config = dict(
    rope_base=10000.0,
    rope_fraction=1.0,
    parallel_block=False,
    init='normal',
    optimizer='soap_variant',
    lr_head=0.00837,
    schedule='wsd',
)
Each number is 500 + 40 x the weight over its row's rms, rounded and kept within 0 to 999. Layers, rows and columns count from 0. Numbers have three digits each. The size before them is the row's rms in percent of the matrix's.

# layer 8 attention output, 256x256, rms 0.196, rows 147-201, columns 0-255
099:601482539523469519489498473497511531565578499485499403481467485491499568564515507533562461531537473614440522472488514515523434497489514547428519534497521450501456565552554433460552541516543494493488453519574509525480553542533464507482494487470486521520563545519471582562467515409492579528557521533439548478475538457490511530473451518456484554432488496483424381477524530491489486419412555528525510525523494420492523453493458529514545483521531472416507509482521571493537528546498460511455480533516521596549522517470507507469531509469549505508515526565468478488460469494508484512478533491484485503512527565486430505522468548503522563540500469470510533482487462495459479490483584509541484533515540511555494503453533533547502532415496487576424438388480523506398516500521500
100:520465493485512555546385455558437472495510473516462562542488452482525480455379490417438484433510521423506549549574571481490542542517519540456515489499558514511498460487479452516515509501510494532509531425504557464488462445496589553487486423565504508476502460566456486499530490512410492554590520439396532459540484513453486555513498466569571474584525535525553529548544529476544460534511509512497515494523421497497522537510458512480489496562485491487465508561543495488510491538506453459481536493442496487569428488426535561461461522508426512480475461483462468536555505504475521450577477520508537557550470481443500524502491480532530496487583454530477490522517495533530537433520504481438478514507520515534591490479498567529445502433568496495458459551422491485509527555525504
094:493492503534487523550504430540596481476539518472534519482430538534516528500460572457495503525460498429498493515525516469486530539515521536467512519498499483545520505526494634447510510444600491532445477505461391574560496517510440495478545567414451500499526487521458476525508496477498473445478478398528509440511563479509496455529442549535540497497547468457514551497392476537524518450594544512497486470515460483470490528493529496513437510476547532551455484456483508498516530522464490485448503486509488556504527546615489520494511484524559471428469452615433497438455528492541493438488492498432488485513482503515521504444496498434524493538450463492528512418531455493588436541524432502541550421500441456497473522522441527429507430535528515486475589511473528483515463491468455
089:471463562475576511564480446440459499463508538535488524506436496521526512592504493505464536472528496518428444523513483523498522510544532542460491478525524482565531487500511505432447523498468486510535577460498477466547476549457511503493478522533483493461523468468514459471475503445506525454527494506537511571502493487461557557516475475558487516440500519499480550497465457527471495468441460502553539494454508542499516541510474483638507531506428513517486455488494472560525539473485565537462511510499470497495413440566510518544544431500503581504495478525578447532489460543475482523555453472473519611430591454489495468464543483500493450530500514461478500506509497559489451473520523488469527418443443545489627536481531553540451400503443485410474509505587418411586489444457524
095:483515494506528507452514453526472490538569533546471579479491484479513477491454479469478492533520513461550499518499495508553515485506489500515559497499508521527493534523478475509449514495523456476461471501483410512524499415577496518498479475475495470560510545483518533477576556452541521489474444480562468470585461527473532481406524545438485519446598403505494549527534516539505483447579520445524469509539527526515456582447499460506469510488403441477489464451518474513446453564474528572516531495549485559524512497481553479503479493479495490512475523561500519453507508552517504424402527475504470445449491473548469552425497444521514567477489466472525539426545564559506503535503447567523439440555389589416494519523459466374566511539483487518505501511501571499514572439517475
097:441410536450488490532562533568481521468571493552509487494494490434469477456522484480454514418530462511488491493507518488492409520548503422555516489458425485602481542538517573524511493476489458506435509548489519468475415480539538476515552500482574449464592425467549496536486519500470454564447542508517430507479524519489548537490476562529561488517426567380514439437530512508463537501522542525526502526527492503457505486495475545473506482536588452521525553443503474519504458566524505445522524512463513485631549482424516513514489467463478493453544441479513515524504483473510467489475500500562501518537485556506482479503501517565540492513444487508431445553490490494483475505567472452574530407542530520513416529511524491489484558559456435507470438506462526549438501458474544
096:428446449462540530522438482572540476456403490585498560522478453485470514516480392507483506418515572537463481541455554443459521504486593447501559402560440489540525458522467547552519465433501534495490537481515541587532443537541459503551430488514438501550510514455454544540481448537522507449517531505475486542589507570482533495468593490466433470540428543498604439501442559460491525494493488478500490496510516475519556504524488467513495476493496486467469479479513490573530516508510505514458498525425445438491523473543527504489516549504501511482544567507471475477492540488525465460520459519569499515570499482494489533497474510481493557500511463507565431504518507427542500429476517442552522444532495518444552541533469533541493456535499529501498468462449513557485500370486513
099:516504495523554476485552382472556486466571452475535530548542428480426468479494492534363434579476471468531504477532515522548455489459535487536479485490526523438532462509517479520488535500496565569558522461530521493510461517462538523492515558519451435452551495521503493456522544490529518545549497467539474557421537482453487514468538456501497574444556466476533608479473454536450398540551503530541445480567535484455454534465488535522462457533467493430442489482505522493491508478513451494545467511493469513481518533504510504513429474519499529509517513512549488491489551549441495490477434464588489515518471460493611527479519446558464467592504493533453551516499492535494465499484545531521403473510526590464469506471465516469469584423529448579520520552540518510515553448477483
097:466506569460579464484491598495577499560472501434534508511465516567478529490493555493449494489560562442466479513519463544550448529475523431475502516455479545496445489549507473531535481551484538515487485574460499465491538532491479499575491450541507421563488538548506481491494515452530557448426555541491521502506487450409434529497469479504516519486602480544471532494457493521485482438554510487501528484497516455573574493470472534541510500523570483504469451455462524534533537463496527481465534450508494529401497458484513456500509446509567499562540496493558493533498473505442508505442457520516524471517581483540450499492488474476495530431476524456515572516533514470486491549489569573391517472595528442448529499459534545505511528459560500512488421493470504423459411386445487
097:469553472507507452515532482518660495552501475462528636486487552416548474498465451429489492549499499488462493497451529498483554459493512520469475489525506523540500475470488517527507485365503490514473488563499469506530482534476573514539505560461500436469469476474474489512479585520534485583452502502485491553514498584428581561585454490522560470548525487505537486494548536486490485518562543569504574507519471498495529525488480522496512503527498514483472498489476525523512540524482490477489561466522559496472489522505534532510420472498468498530489464418470536505501500483450475460436495571482478613537498485523524516473526566521486478456506453431514582528495511447493552479518524473531547523564535511615513476462534530545425489492511411414510498465537488514427432546421520
106:499494508479502475633439502504553490534475492549541427430450586461475511474515460474466498484495557449549567475483510389521516566510505477426499535518515465508555505473490539487460529474483516552522456523414516572552449505553496580550471553480509561479548500516514427526463505487441465539427550508547467429500522488464406443466560529434533518481459560486493563521474552472492519535455453501453468516539475456542499503554524457459535495478547504536461459544528504484524468439544483489561555592497530560490476502506460518550562527506511553501435511499466575452533504521488509506494541492563510448512550574477416517490514508518510574459511473526437483514523495515495517517512540517450558529456542437490528438539479473530551476486558532409433497534436465465542471495511478
096:514509515457493506592474457401494492547532450519405463447484514466492508531510536546492522491458556537502497452466447488535452499515526513491436458509488497515530472570467457492542537388468456494470518516528537500519424518448583496444488566444520542490489515422478504543467536525545501449578509486557523479416573472488447433514473393553523510427546499494427574511517534594460588538495537533516506528553494470541522544469500486532468506419523516466558448471502533482487500476487531500506515521525477567511438443559515452489559525544515511526502388546477495575479520479438523510496485517491525503465434544512498555516473507501432432529518559515468498517488515545494530512502533500455441505538461432565496490537558501481549560519567523441518525538473547481571496517542456
095:454449545417454468480445525538553521501447465481571518496497506475473519439523493562394564504477504497504501509580523504509512529467596552486548480456511534506466510467423481475476491500457546498503558493495522476483542471555609576567460446525566475505545477532455496494539543505526459476522522589533488463490448513532526522429504462426516503563551493431593467487565498456474486437591493534504548503509505454502522545481478466488515512526484503477470465495481527532489504498511496475600494466569495441498505546470451473530505483449514469438472519497559512567427461544534448449464448479600506557537513517492451447483511569588426526483432451504529557474490455472506550485509536541454512488511520501516463510512483502598476498479552539486498494561500437550477498599521524
096:549435541444514459423502541463478474505443526581539519529599499555442460501439506556465490499466537446568512514539540549556508529514517490444493577494524520522536508470527489486496477513472529461515423471539521415469510469471531532477503519484564503431451506548509436458481493491539523453416455487470479506421486451410516445458513476529503554519484560467503490541479447522477496517473524509532485498474549511464503451438500536470551502578493511488520484491434534446531495438481486472522556526531492512505529486463448461460534467505468483515469468499472514616544531518511497561473495490597568512509540523525480416494547517464462526459554561485469560503463512506481532498507492499482467540499565444444492500390511505591505572445622428600558509473544488550471541475508510
092:453556505484558542595475522447459503455510563539573509408471529512498433480484497512447511441502498491515499495492482536555538534535541539495531532527561518570553549480464402516448500471534511505511408499557433463459511432548518470524496505468474536478440488497424475493496524444528543550435432533496573507499487543507484487553524509453567451472468484459490457526512423494408512521414504496466413519431551465441487493551513534518476529482447546490517497478500517550477454446462521517578507531477469558574482485502522508577487508513471533467496472479488520460607495489564460498516539466542471484481559519438445431506492551493486496515481458501512470521469541505541448518510583477577546499386479482476442528556503524549535482531500444510561503508589533534468477442483488
090:485408404446450478482476504473441469511508577535538530450503466467442476413458542482521551526504456538474483503524534508522482551521525471515521455465472509554537485529538518521555559449504557395552509484485471549545448525573464544495470508501411513468477506452404385486415500491435452440523516427544473475493431500508561477483547467472485511473500548434505499486467517515573473579530526451490441536543484485545521526521482453510503476499471513469519441525558472538493496486503535576510476448555460477533423472464540495530508494529525494525476543398472505445523483574488488532494478503510541515482487466510500500467512463491409512474509499527548548457469494499503416482561550472500482573469579522465542498531567436479595509446527499468481471503445514394500509501549487
097:511499576473501555529466543601464529498460494533490465464375505507547520536523615487537527523504556458478522433477509505515455530483518461479503460473504505512474495478523524538548468506527475486404576483481452479475534499517487598568475473511482517508562587500524535488507477551503514503500553462480573481524576441557488475433511513510561435533485404597511502512468483465540478514517556546531554452541482460500467476521453501490526596444554500501502512474517510500524469598563477571494483489530567476511538506435484507499431498544578490533500575494481531521506510444527483488545483456520521426525500509487407516535441414458515512439502464521503524479514512540509448513564462510536483495526565489563492521485477525542435570553435493446448544455446478479504432535465501
096:596502489479509466497388511480508468523550481537501571485519501525490479558495463462470488487513506481494527462554501543559461472484463489543450510399481578511486490501504466523567471521513546474476427571440539513493550558543506568455486464465533481557525537552493520465480495536526504475450434519518501480493468465569503535499470441424558468463504571513639460547568531524501413502438481519501527513513497490564475506552472513467494520500452440439562528497467496519555547513528500560491464532474509402511470489417527538547525477507484467485510508494494528479570516537412454485527502467465470489511530449474524455485545515474430467488473505530570458520497496561499455518485541521495411504534511507495434516506557525458490456433545533422513482520627464455535398432508514
102:515463495500533511504505506533465522505501500526475517451408513522399502481505456540505505511487472521484511482512482469506490461515493477573479447553460495483519517548594496504455474529494529500469459449449356467470519568491571524516468471498508462537560486482461445509484452486460431503450528517502518504522444470440478502556558489478539537532373444501476490529475489526488551552545468510565525480566489558482497562546496517511470522540542467496502408510486483449554521517542475532534420496441464497407450516544527547508473468470480471516405523512467541465492472486515459488444549447510530488475480521499498459445533486507506451402599472494502533513456559487500477528446489542498454434551588483513497508559510479545378507448437464466464542520478418595513538479467423
098:486509413481465475486487467476557430495504490499495456594526465486416416469461499447525542453555516538519428508483471463457576487542559470470527531529561524569428507502500495465569495550515455581503528605550545468504508506505492563510567509513505486508456501544514469552481486491514488438495532539518552437554502592423495482587529428518482501494514458574486554511499557582635595463472477490508555487515525511456460530490512468513498480461446429507462477543477502458506535478477460441533533510493543466534462473495487536508514559534494487488448524511444497462497478518532399500479503569522488488422507494530568493508520478456497472570513548494543485441490527494487479502512515509427464509574523537540504505490520554495459473522426525508523525517540397543579479527551501
097:533387508479529571485553528483550516510590440493606438506492480502501523536457469502576566483416499459447480524545501485541503556518562544528457454519555492491515562462519517511527512428561514511387500491457442540468485538527466514457500556513455530440569499537543520503478484445499419509476521522474458435471470505472465456556418519484471474546440533555455481524495563550480477444535505526537501510539472477503435490500428532510502504510570576526525530527477546506518479560490421492499531490533419534543479520522496517513459469490509489454479460428462501500426527520524477466519527503546469413441496520520512483527567532570502475507497479509481550520595467488444506518511456503539519394495541479523390505489485448491416478501554544510473453479441486549477560497498497
093:469527543421534483562508512511553463578530471449524548477476550438482499461482523577485460472448499525474448460496492520524540509493504486512486446450477519531463533572575499435524493478468514457487457468489481513435467473451514510458434499497540493517486575507462476478457457538543548522455518454501569448464565504494490488463492506490521457498501532483501480527468505603580449446452488466459487530457525450484552555484433511489547492490503511490488504542580514518463484528463548504489465532555492539512502552527518527486535461513478471547509468454463559560536549518512482491524497548498512464531467539549393528520435445472469484536510512495505524478499466496525454471440455482518563547406606449576485581542487560551472581560414498510486520537431608406439411494560514
096:522525520507513486525470527493560556585512506537437467461539490568534509505563486531492479583524524509473484481469465478508470513481496527570464479469457513442468568477581535515423509551525524540539447537498496524436512541483573573548593484441499515508506465437495531491519461504473521497476493429474604535530567506533441502473599504471576495489463537500489476601516492499412514396469469503441512545580511515532495479476484501490470457516522466431499454500543552482511490529581534529487500516552504458496494523470469456514525585492490484514491519543489561546557542525488507512482496553548480452553411494483384467451520543476533473537397514517510409481496476479502499495507530535517502492552447550563485525513580517453519552435563487523509485552427485462511506442550474
099:576450487497504536606466524504532467516481534473514502421591568513553473432539506524541513472513529510535555498470533484492542478502479482517507503480472480468480445500517526534489498534435485481479470478544572490481514465550482536534470489466532542503511505448521536499548476466509487466451561487480515508454524524493498543503457471504459519545447464494505495491601562507522522419439463491529544482523456511523478488550463511464563525469535441528493564376477556454505537519514439436515555481441535463521491453447482507499555550510455495507554569546495449613532567475468443488561451523534467524497450460424469495544525503492445527488430573482502511457502525470442560404569465526521498513494543543550498496470558460422459453528560470499461440472449551587512427399492488
104:525522393575432531487498537543500523557438467493423486499513532531522537570529483450528506463528510453513543528526547466473460524486518555476496406443504484543479458506435487509499471595557457526541540516452460543514508501493517525552504458439463438465441428472495478504475450510457469507530453471524600439555535539485507445519585508521475470563570525593566472458591596447477436514525466466477465472494437522591488466515589467480512509501555553553495547495486557543509485558521524529506488476494526455524546518495491483516563494499506524444518516519501498514409512503544506468486457507483433451502501457483495636438586537527479463452512531495459515456502457502544501471530462484568507495490470459491413488525457502523501438488511453492498478511508501542483484493477436
096:497531521520554483530510526522585496441413474490532474477493450448513547519485467502512513487462556520506510511482424492484491521438559502468546550503435485523482494553501475509484538442467537565443494478521538486570495520510528521567468578495477558445537470507448470517522571455460498522503531564493527493401475518443473454525432451482576471526505471512560479524510416467453524479463510530525529446531563497442480508476483444548493470559513441463468506554490503423535546512478470448522434527510530476412497543501435452528548511483493528492419518499541437500573533485493501484500448497567443522433499564433537467512507503506475419508559438508509462486538497465463471542509420537444462427611484534525491525466506527547467503521450449493515541468561447582464558599452456
101:481433483483543452639487543459558466457584392489507494495481513480506512523455459495486499493534516496427491550484499439542450518502503495533498537432474477529469515443490523498507480496499480500491545471436477425503613476495469500540515482464485529526577511507494505506413473441475500452480609469483487489521501492543467449519452421507541572467511437437540529453530481608523521467507502540549500510493535414499504563517440477496486503463486514501510521493432500534533470516506500498476457492484517530520515427545483496475514486554559503596462528489531537466485477516500485499536494491530448540434450462563446514471435478462520497585472520462511548432617484525418419573470496500478470472575514499480399490514520492518564470535529544427565577508513504480525505508512470
102:496539448514472479558515525473500474462461426483472554487529457536437501583487569439498471524548520530473505535541490523490496490515525507506506488504458510529487502478516487475522550538481552440509535485508453447454490563569557475559534426451412452507503558465487522502540569485523505517527554505529508464508523485492489499479534497524469504440508494525564491563488536495462428440508466523469417473474477577459469495564491480481425450532480495460515514478459468531494454516556421525508489532504478463515492512524565481485468546468491497462503467499495634447472489503452485545461443566457527526525467473499520509493471433495473442450495505546566486505558488552540468477483472514483441407442504541419581459574562474493599531553530525502467475589470498591376604514445507
101:501502467419467447552599526494474500518462505438544570464482511561498516463469485458521481445506465513485484526574476509492529480519546543478441520449457507497476525527500568497505519486578482512474458482568495552495440434526466501472533484488541460514455529537482459539503532437534472502468460413529548414512478478521482460518490467480537530485516564504536425512518520515526514478518502458548521486525490442496448538508574493470441535474507503479441446572518529464518554476473412517554493547412529538561456498492428483507513467562577510448472489535480563528560450505523532508566486589463464476430484512580516442491502493483475477483488538505562558446520480522495521476538405561437358563512541494546559448539516550509539471590503551516490500493526464549569486553518465
104:492532485474491503480456443551577445527486582482494508602467429488445515504460467506467502472502485541486514470497494544445534410477395519596512449520459506498502526509508559531508474445511517471548489519418484557543540504504453538534422561549548510593524471466472495505518562577452534461511477530611513475476455481558525501483577505503489489468524529431441474520578499548612496532494462479492485485486507511516486484526510437480443502510477477522470576493465543435446571506550508491439511548501508465547551491499464491537527501465501532495510500524485482444451484496537534498524399444500499455537541455478535488437443508485568530535434531482537482482473449433447520607484525496442490478486483460445471427574418553490509489449503502530524480449555485540505477471504519
098:529549537521579523467492580504530493433435586547416501620571477507467573489532508508522562496538548565463515486518458492455515520524495479547486513540466570497496473494526468525525449471456505548549501492566489527579519483535563428500513569505490492485531543417521521518505483464505474535439551520479526478540485541551490479538461471493456464527496472486532530486534506573521407531459522435486496500494488505507501514536480495473418520448547494434542534541554460483513460551461434505544582511548472441489541582461527508490487512471403447524521514490482445509525513478547494510491495511492545487477435458483509509490468461486498499480466486464588523493489531464437513511474483518488470568550472499492499512601543508484485555604487472449527412505394567561535532569548429
088:518498472413482460542501515559472494509544621511506506498537519446572436466515463543441488538537512554479529495518481473463486476502460512505541523495530540486516514540448498482493485479495505481491486421553444503545540521515518462588483519389515499484488586564411513559468496452585488525546556515478599510452468470475527497566509471412471518448532467502539510524426515520488534602504471521532485485482505530432521479513470521493463540527527515493489527495502483499481465492535492512531494565458565511456535485452489439577468487431484547449513522473509498537491470545470458444422519546524498480419484478568489528487534522471463595508531474464449510549498522474437521452458505424475548430491522473519477515569502439550533506542514510412554537397515461577492547459488591
107:542500447506499483465500423530532463471430489482495532570464486410539542529584487563584417466526497537493474517507548526510522505512454472544525465497549594518482458572468527542473512587508529462517541498521456611476534454437478501527465565494484418512552478470457475470479488467547536508466504423470545481552532617484530565441528475422451511477442476499491578423489497485454499477505550471484545515540537516535470486464528487422502524513488504449478536497454522468515554521505535509469512565542527533492538553565469550526539386498517543493495477509517467547526563489521477468490469468468537481492529480485527506457518539545451462567498542579484484423506479542431564506488497507481460514535479423501467445473479553492565464457514489534534481441584495456514502560473557
096:467400541484521551498494508480511501477545468547470454398546510553438506480527552498474537511505518513465510522548544453529502493514538477522527604516487497561565484476432502502477476488508553503478490466405523471510536557477477520544406481455527556472524516485515493536445473491507534523466540523555476513464518456523464512497474455376519533519583529461472528461514540505500573560485512459529500517498554503504466462445521580550485486459534509503451563446497568492559475549477447452587433453461533541438470429564434498472509509464498517513544500470482509504407489498494542512547478463538487474485500503523456507535525532487520537417511456502525474482496476465526521547535532536543474425480544436445424543464473546497472508606465512641489452520508520522416492508520424
103:537471418423481450503531529538513472504502613475449557453540488531476465452527439401506472465419484497533452552493445457462516418546498519551521554473497481525502526524481525487515491599499505512514483514452543507471569453472557497530533475515521428510539460452445496539506550474528514544467629473465516421557455659538430450497423544421541527520552459501540584511513500533508487445578471514461480510478475500469498529500508466460530485509522466582475527525550506482484507446508506464448545490503480519496478439523524489564459594545566446537531512522478505469536497499514500473507468534538484445480484435577530508489487485510477439473462459551591505470533519523523507500515450466518546522440477525506453455474528451565542469448529483527482478506465478499513508530486496
094:519520508432511528487497538530475544475479476510481503517541522523454488481527562444557525494567478513525441505483498445520532508544494510477459510522446448490456523470543468507511519507451469536481456483513504452410513482578436443593475442512450550493452519451564491517460514411475462526535476428449599561526529423559583500564474527473493431528508487513513486514471512525530527506502529510473548513441498537566479443524523521514480501456500494521509507479485569477556526503487452487444470501481520453552549460395506554546540458441468544421470495484445517483416518505482560440540572480514525474498465468508453485535479520512529539487550521468467500471504541485502493520519564495481435568497476357445389471455476541479482415493492562524437478479530463590576500462458505
102:524476509515504480550497540439486512401504460499529460503468527648521526546536456492451606524462498494502551546485551475505528551546463481483491450562465488472581531516524454504525545497503594555483524466544529454506467443442486493580607489471512486540526499472531497517458544528502525467472560466551464475497468500477513488513512497529392520460569471454512528630469497483483440441516543522548450465489539491542504505489447520557507489483442457480477451538436454458525510490525457474509559459437514505469572464455513474523502467508586466454553527503504526524490502551485402521460452524567527476517522524508496484533576531496459494494473511539505586505529479485511497501524469504550434448519525507469518503438546452517433509429481474492403536532481417521447469545553526
102:521489505497469515371577496498523441502524523482473526499443517513510491479464544484529504522541457439524508508497473530498495491514495481471471478534525427538475545493603444479537553504531476463514493508469493496505540515513479563515560488520497478533456486475461547540506482463489514499535462561553466528573522497467511570532467597489490471424525479505515506532530567533624498479493498524499538464539449456587480521486502511417498490469568544553530532544521566506453584459523490500481491595468525514494560459510513547475534494458555500485536501539429429456481434529532504513561522479493531507469515549523503489533513495525517519501474511445555528438475528550543474539503484513608493543461494394559447436515432535536492502453551463482380422486431405452538500533469590
096:566492511533492424449539493440429500553474528479535511511528475521440524504544467480525502512521484431541463463399512468494507484519511490503469456446533507495468496572512485503497505533473558596470460503532441530591520505443489511450574481464491432496488467521473529464483505526600460523574441475538483515530514496408548490557380497574471465466448513593493597491465523455434458524524486525514570495494484437553449458540453494534496540524527515490482465441556520493491507579445479530506517589475522589505525525510563471571516468471552505503468486466532481498486477462460490495432472519477482503440480477512470430484542497513515481526426461527523508528498497618484521508465473477431548514555515550533484523519522544469418456518537463526466516494482519469459445425512416
097:530448489449521534486521428549522488469503474508515468532440513518601459530499542519516523498552496468509465541543466524510509522534473516497534431494460514513537525535464457499471525468485479544498524565489498526510499490489515462532544545482502378475489499507563455423526535529459530507491467565599422517501564524483454544409532457499489489495506532487600474502483556560479483470488479503515436555460486457475536500482546478470440516484561469475475540486511470467432532504480462544436504482484501507562435529540458492485491449515597516480527496446500484569555463492538531492510493551501464543595531546488555553468456473535510582476543552549480533525545497510526489595541469548500562499467497499522549517591495590604541597549406496453507508517511499617520473471444479
105:474420504552535512521523503545435489560517501513469556481560451510580471458477551515436559514485518483563460430483547476511497478539489481504589492539526496521485542560591546508534550558438480420483530539520554520456497510512433606478532455519528393534505549505504421468493436582532451503485494461521503510505473530498496460446499477529550509434429534499493485434516443435545446478589499523538449515563436432496534561510523499537503511515536537502486496597495514531518506561479478562535482477488528515557451497508552497485511526479462460495479474522502497482487513489465539534503468412517471489542399559524453529479521511490457513419509506485508495557516520532514402523477501541524552464522523546514438492493569552548414533482524494515471509442429484532412519503435482
095:455450565489462539479545469490507469468464489479637515487528485515470561543460574514514501509446514498509461516497552514496514459405549527524465504473489509502510463461483571466511539477518521510425461512428505439518564594494508545508469448523558503503476568474490515443486543483503496512523478542490529597496455531421568414478490544566490491470516448511520527554552536561475541504450528471469551522449525459487518484475461506546534515467485470453538436490448484430544439505534506484465462578520533466477496553503519483454534527559516511532532491495555482401537494539517588545531513545515447487480483422492510463532478457487554474529540503546489482518500460560490516566523566394400451548543492509535478501424533565521510536504538456509532442487562513524558492537593458
110:516423492502438439479486463472485509465520540569558425507473494502490610533502477526526524399472556450474530511586449494483456464522480472478419474483509516542476511587474503526545513450458519541567556489519539528498476542457565499435446577521483474501511448502443472458501519431498399442457530514482462464438443432450518450430497497558593481439454561381608518489561513487559510483445512504443537503497479500520462512478472549545524556434483505480554496494474566501565468439513529470454492531521483481559565527545486466505560444552477517442549503563564474539461540560494467510505505552486564483486508516520504434429530478547467519480500530517499516521530526536531508491511495493510518493490509455496489508485494538474494497523569468520485476576531469474499529455571480
109:457504441450501487502490499468493530460455535450535499554480441467524523491511469409493518498572544543554484437500535444489472474543490436516467505548429561497536506546474491484526513494501548508528466500592524509520479479462482558434554516495533462402477481542408537485418530481449463539562439569559506409491545524489581484455500394508581489554524553549460470542515516532463466463492460513524459495478516490442599541455476474552493489491524560533446513496515478511486514495501499590488496491461466498489512603436507504467447513598570520471519449485475466490582481491443423561513525532487445468539537460488564517462465439535472510532509477499538497492404458469529528546449553518496505497481507500433487495496517492481499537514565550446502576495445491458483465542498553
100:535530534497484450473509521483519424521500457565508514481567454541543482506527513449487498423558494506502524513537515501494477458529527479524474546482499526537491464493496568484504438536475472503490438442432502429468509466579473516467450494521561475496541496443525470522506479484496508469495564533555483567460517448548482435464558498500551532453508522548469470542588545481504548483526519543506573481452465538512541447560519565580503534486507521474501547479512463510543517420596469516498488435501515456506461485431478515464441523496466430542541514457536471474446499442443495461545537484498550475476500491499498527491471473463471439526413503540465443508488484447426450423504539446465490450491469480450528529462514405487442440638535491407423476517568499523398540450533568
088:471509503471480508556484559527525581527530534514516537525452449527518518499519500478510518506466492499497507475534540490513507532440485570465530508497499498479501496468481558519416487465511521438470504514498482532439536566541481498498490543449434541486529508524479461456511550527475499419495484472457473512485460548544516425469553512469514504503551520421529437506507413406490567536518462551508500480536481541472507506506435463530464493473535524484541511562497480448465438505549554527533513517540582423504446510467476427491515489517461505453444521527569553480489531480513570443536490534548494439449497491440507526490519494471527535492524495475463541528515431495496504522495394418483488363492455541573451487597548547497492524371510536393599453425435576516519525503540457
089:544463509508459426439482523462471454446585483413530466492461535545550534516479512502489455528534476524519472475499481505499488442530501447497521489440525519500525485508537457528489495484483446468542556486454497483492454479485567507485514489490472478560458538470446492488519467480531496550436505549480467430519541479519552546583505504586540533479473517458507511516521444460511585423504472498485497487505496508552526558532518500490487516539501500569462509536583513352552514489466422521456451527497488516521521534393445537547512518540518446450456486506485536491518494537517502486498527518460525490510492507487549502450454562543545468466482472462458499465481513482496481477509521519513486540434443483501563446558528618464341414423426491566516454550441557505482512601465438
107:554483409510482549512483537535430541538573484514528508503484474530462522506507513475438478456484496499585446503486465441537520478480486509503502491456504500484521502500548534487534443560468488477557441634601501468519558545522533524524471485532463411480553462529455493470519465445588519452489516549489477544420509505552536512494524470420474458500461519537536478510448348518510469425492427466501506522506473459496450536560491523495473494504517549499516518394569479458485477534448497534450546533485506514522541489450506470514534474417528520523503481486482493479559571498584487527483467455529571479485535475493523501493420480527459472496512468480500438509456550475471425441449521471433605510486451500479531499556447480466508519538463432552486499500431536542549511429524453
097:518477520513474440504548459497538582554489528554437497492475492466498472439362616512416525528450445545570548508561504479438517443498529523450504553510538498505467458535485547453487475543533502450529479499579497533561510476551473459518486477451526486551544511542497470497448498565510521525577526560564515590445458531554458549446522528527506513411602524536530459514445543517448564537443473531497482528491450479453510529499472507495496513540495517489461457479506530485497516519487534515516545534453496440472393481490488445417467524562478558529542497472563489462427468463520459496521439511501523537485480495525542509507456471475551492513492493515579466524467501472502504445542454531466578460454474531601539444539489548549480483485478503504569512479585522526462504465487536
102:471510534529494478509420496497502432442553584492469492514538508516525490502549445559576522460610487507539469527489483485482511470528558528511505436485516513451470524456499493496489562467436470472618484526520567538433438489545544525475502496480462492509505439464518521515538499496525487552491440559460439562499549493474590568495515530540583517455485496470406577470559556521586537521525518475438499510505509447473554504512522531529464474426505499438425480512517548527510466497476511475452512546482475459473468473500519519454476538554452560493521497483538462596521488489505531512502584499523539556482444558479559499514518480477468469526464530437538415468492456492432509478485528447517493527519554598477496562522518608581530525533468500495494592549453433452518479486493476
106:549477545556427472555514516515467475454424565485484503479558519503553465526502451464560504542508489510500487487471427513503567495488504500519509462462534497515410484438548483531495510495502530441535478521508536471459503511468511564511463493552476477551517424490532480568600415582492473451495523521505507548547548541543394572501518569550504477514513440505485596457474478454509612473544435490465499462503532540429512497457477597480463509456518430531520535475561512530509484480457611541499549453452529469454494481509507524499533489526455518489529536517515501550550561482500505506512451489511487491505520469481484520588486532490509493516479523487512467464526485502495541419511485472524524539403535505453418525594486445529561597495488461457567452498520536545547476458501404
091:513438413486519513480451547459480510519525459485528562572534502469474568550522463524563502526482501459453506490527498495529489507475522463537524529452478431489521489523468489515424478545508520438472470558524426504503551556498547516511473537544517535520477468562492536475450478468494515426629518478464445390504495469494594531641468541465557544521498477543565494504487470484461506467448536569492534579514517499456542498496494479632479488488492523542517517494527477519475465577473575475514508483522552499450533510485509496503563473506459500457511506476510444516572502539516462538483491473498545489504553425462512464479507510568491471537550482518470473491466534491443481425480543427519568415478524535520483589456456494541494543531388541471513513529476538482459453501413451
096:539407567509492468531498479502561406455510456564471428527453520405501421473471493557426444356472505531516497539426445516504541501519506545508501441515460451459515469474516518502502510484424452476477516462489563481429469481475471545452525590477511474541533514566478529497474466498515517476476542548539453642482547457481567480588560549509478445525390468463543584536502553453480481497416518511504452519512559490484473447484513525516533524468540482488535535516480527487513536478501497543560464552545536482492515483542554578501448528506496492501501495517513500540442509512476518482540519488527442456529456569468463459519488464484474535470488512489503512547476506528525519547450465530536499554494508445555489441473518478559477614496526458455492531506583487501521472524481515
099:560541560469518465547444524524437467486480480406528591480485460478437580524415526523496524452568505490524512483464388502535472443466504508492506500571483483460537474558545525477532541500526502496477525443481520434501542553546517483499506518437475480483481557488490517516529460409507429395499431487542539448519466403560558511524482523574467602446467429557514512529525512523482444493514498518488428462493445531531522525499485532509476486570488556476519482491524474499477501527522519569478474522529472515484569452453517529466485494458558548482490472589497548445428479402481481605457465512499539480483490490512535511490397533480457529485511534501507544497490556566459460566473517510500499505483482523453562540470492582443423526496509472519426509508482499503457505517556519
100:484561437552397417565576469523518588442603515498451493510465505482456437444473549421499543497436477523474515499503513568492529494509506521554531432530571469487505473540531550499483499458546470511474560485510456612526462492499551526473527520430469508450459520539486490452443477583463506499531484450550455605497586573551550496575539506463481463479492532414508454450409461512485494510583499446481492507530503522537457495561502504533559480493447462468528452460540516514549495527504519479513549447540462445572512475508499475565537486463485514431549526482557539505519490474544498517527490471488500488495463562475489571482543496507523509512473481458431537520532532464486543502527528483503527467519587527513537533497482436454513516531513442538479482498490497423541522450512413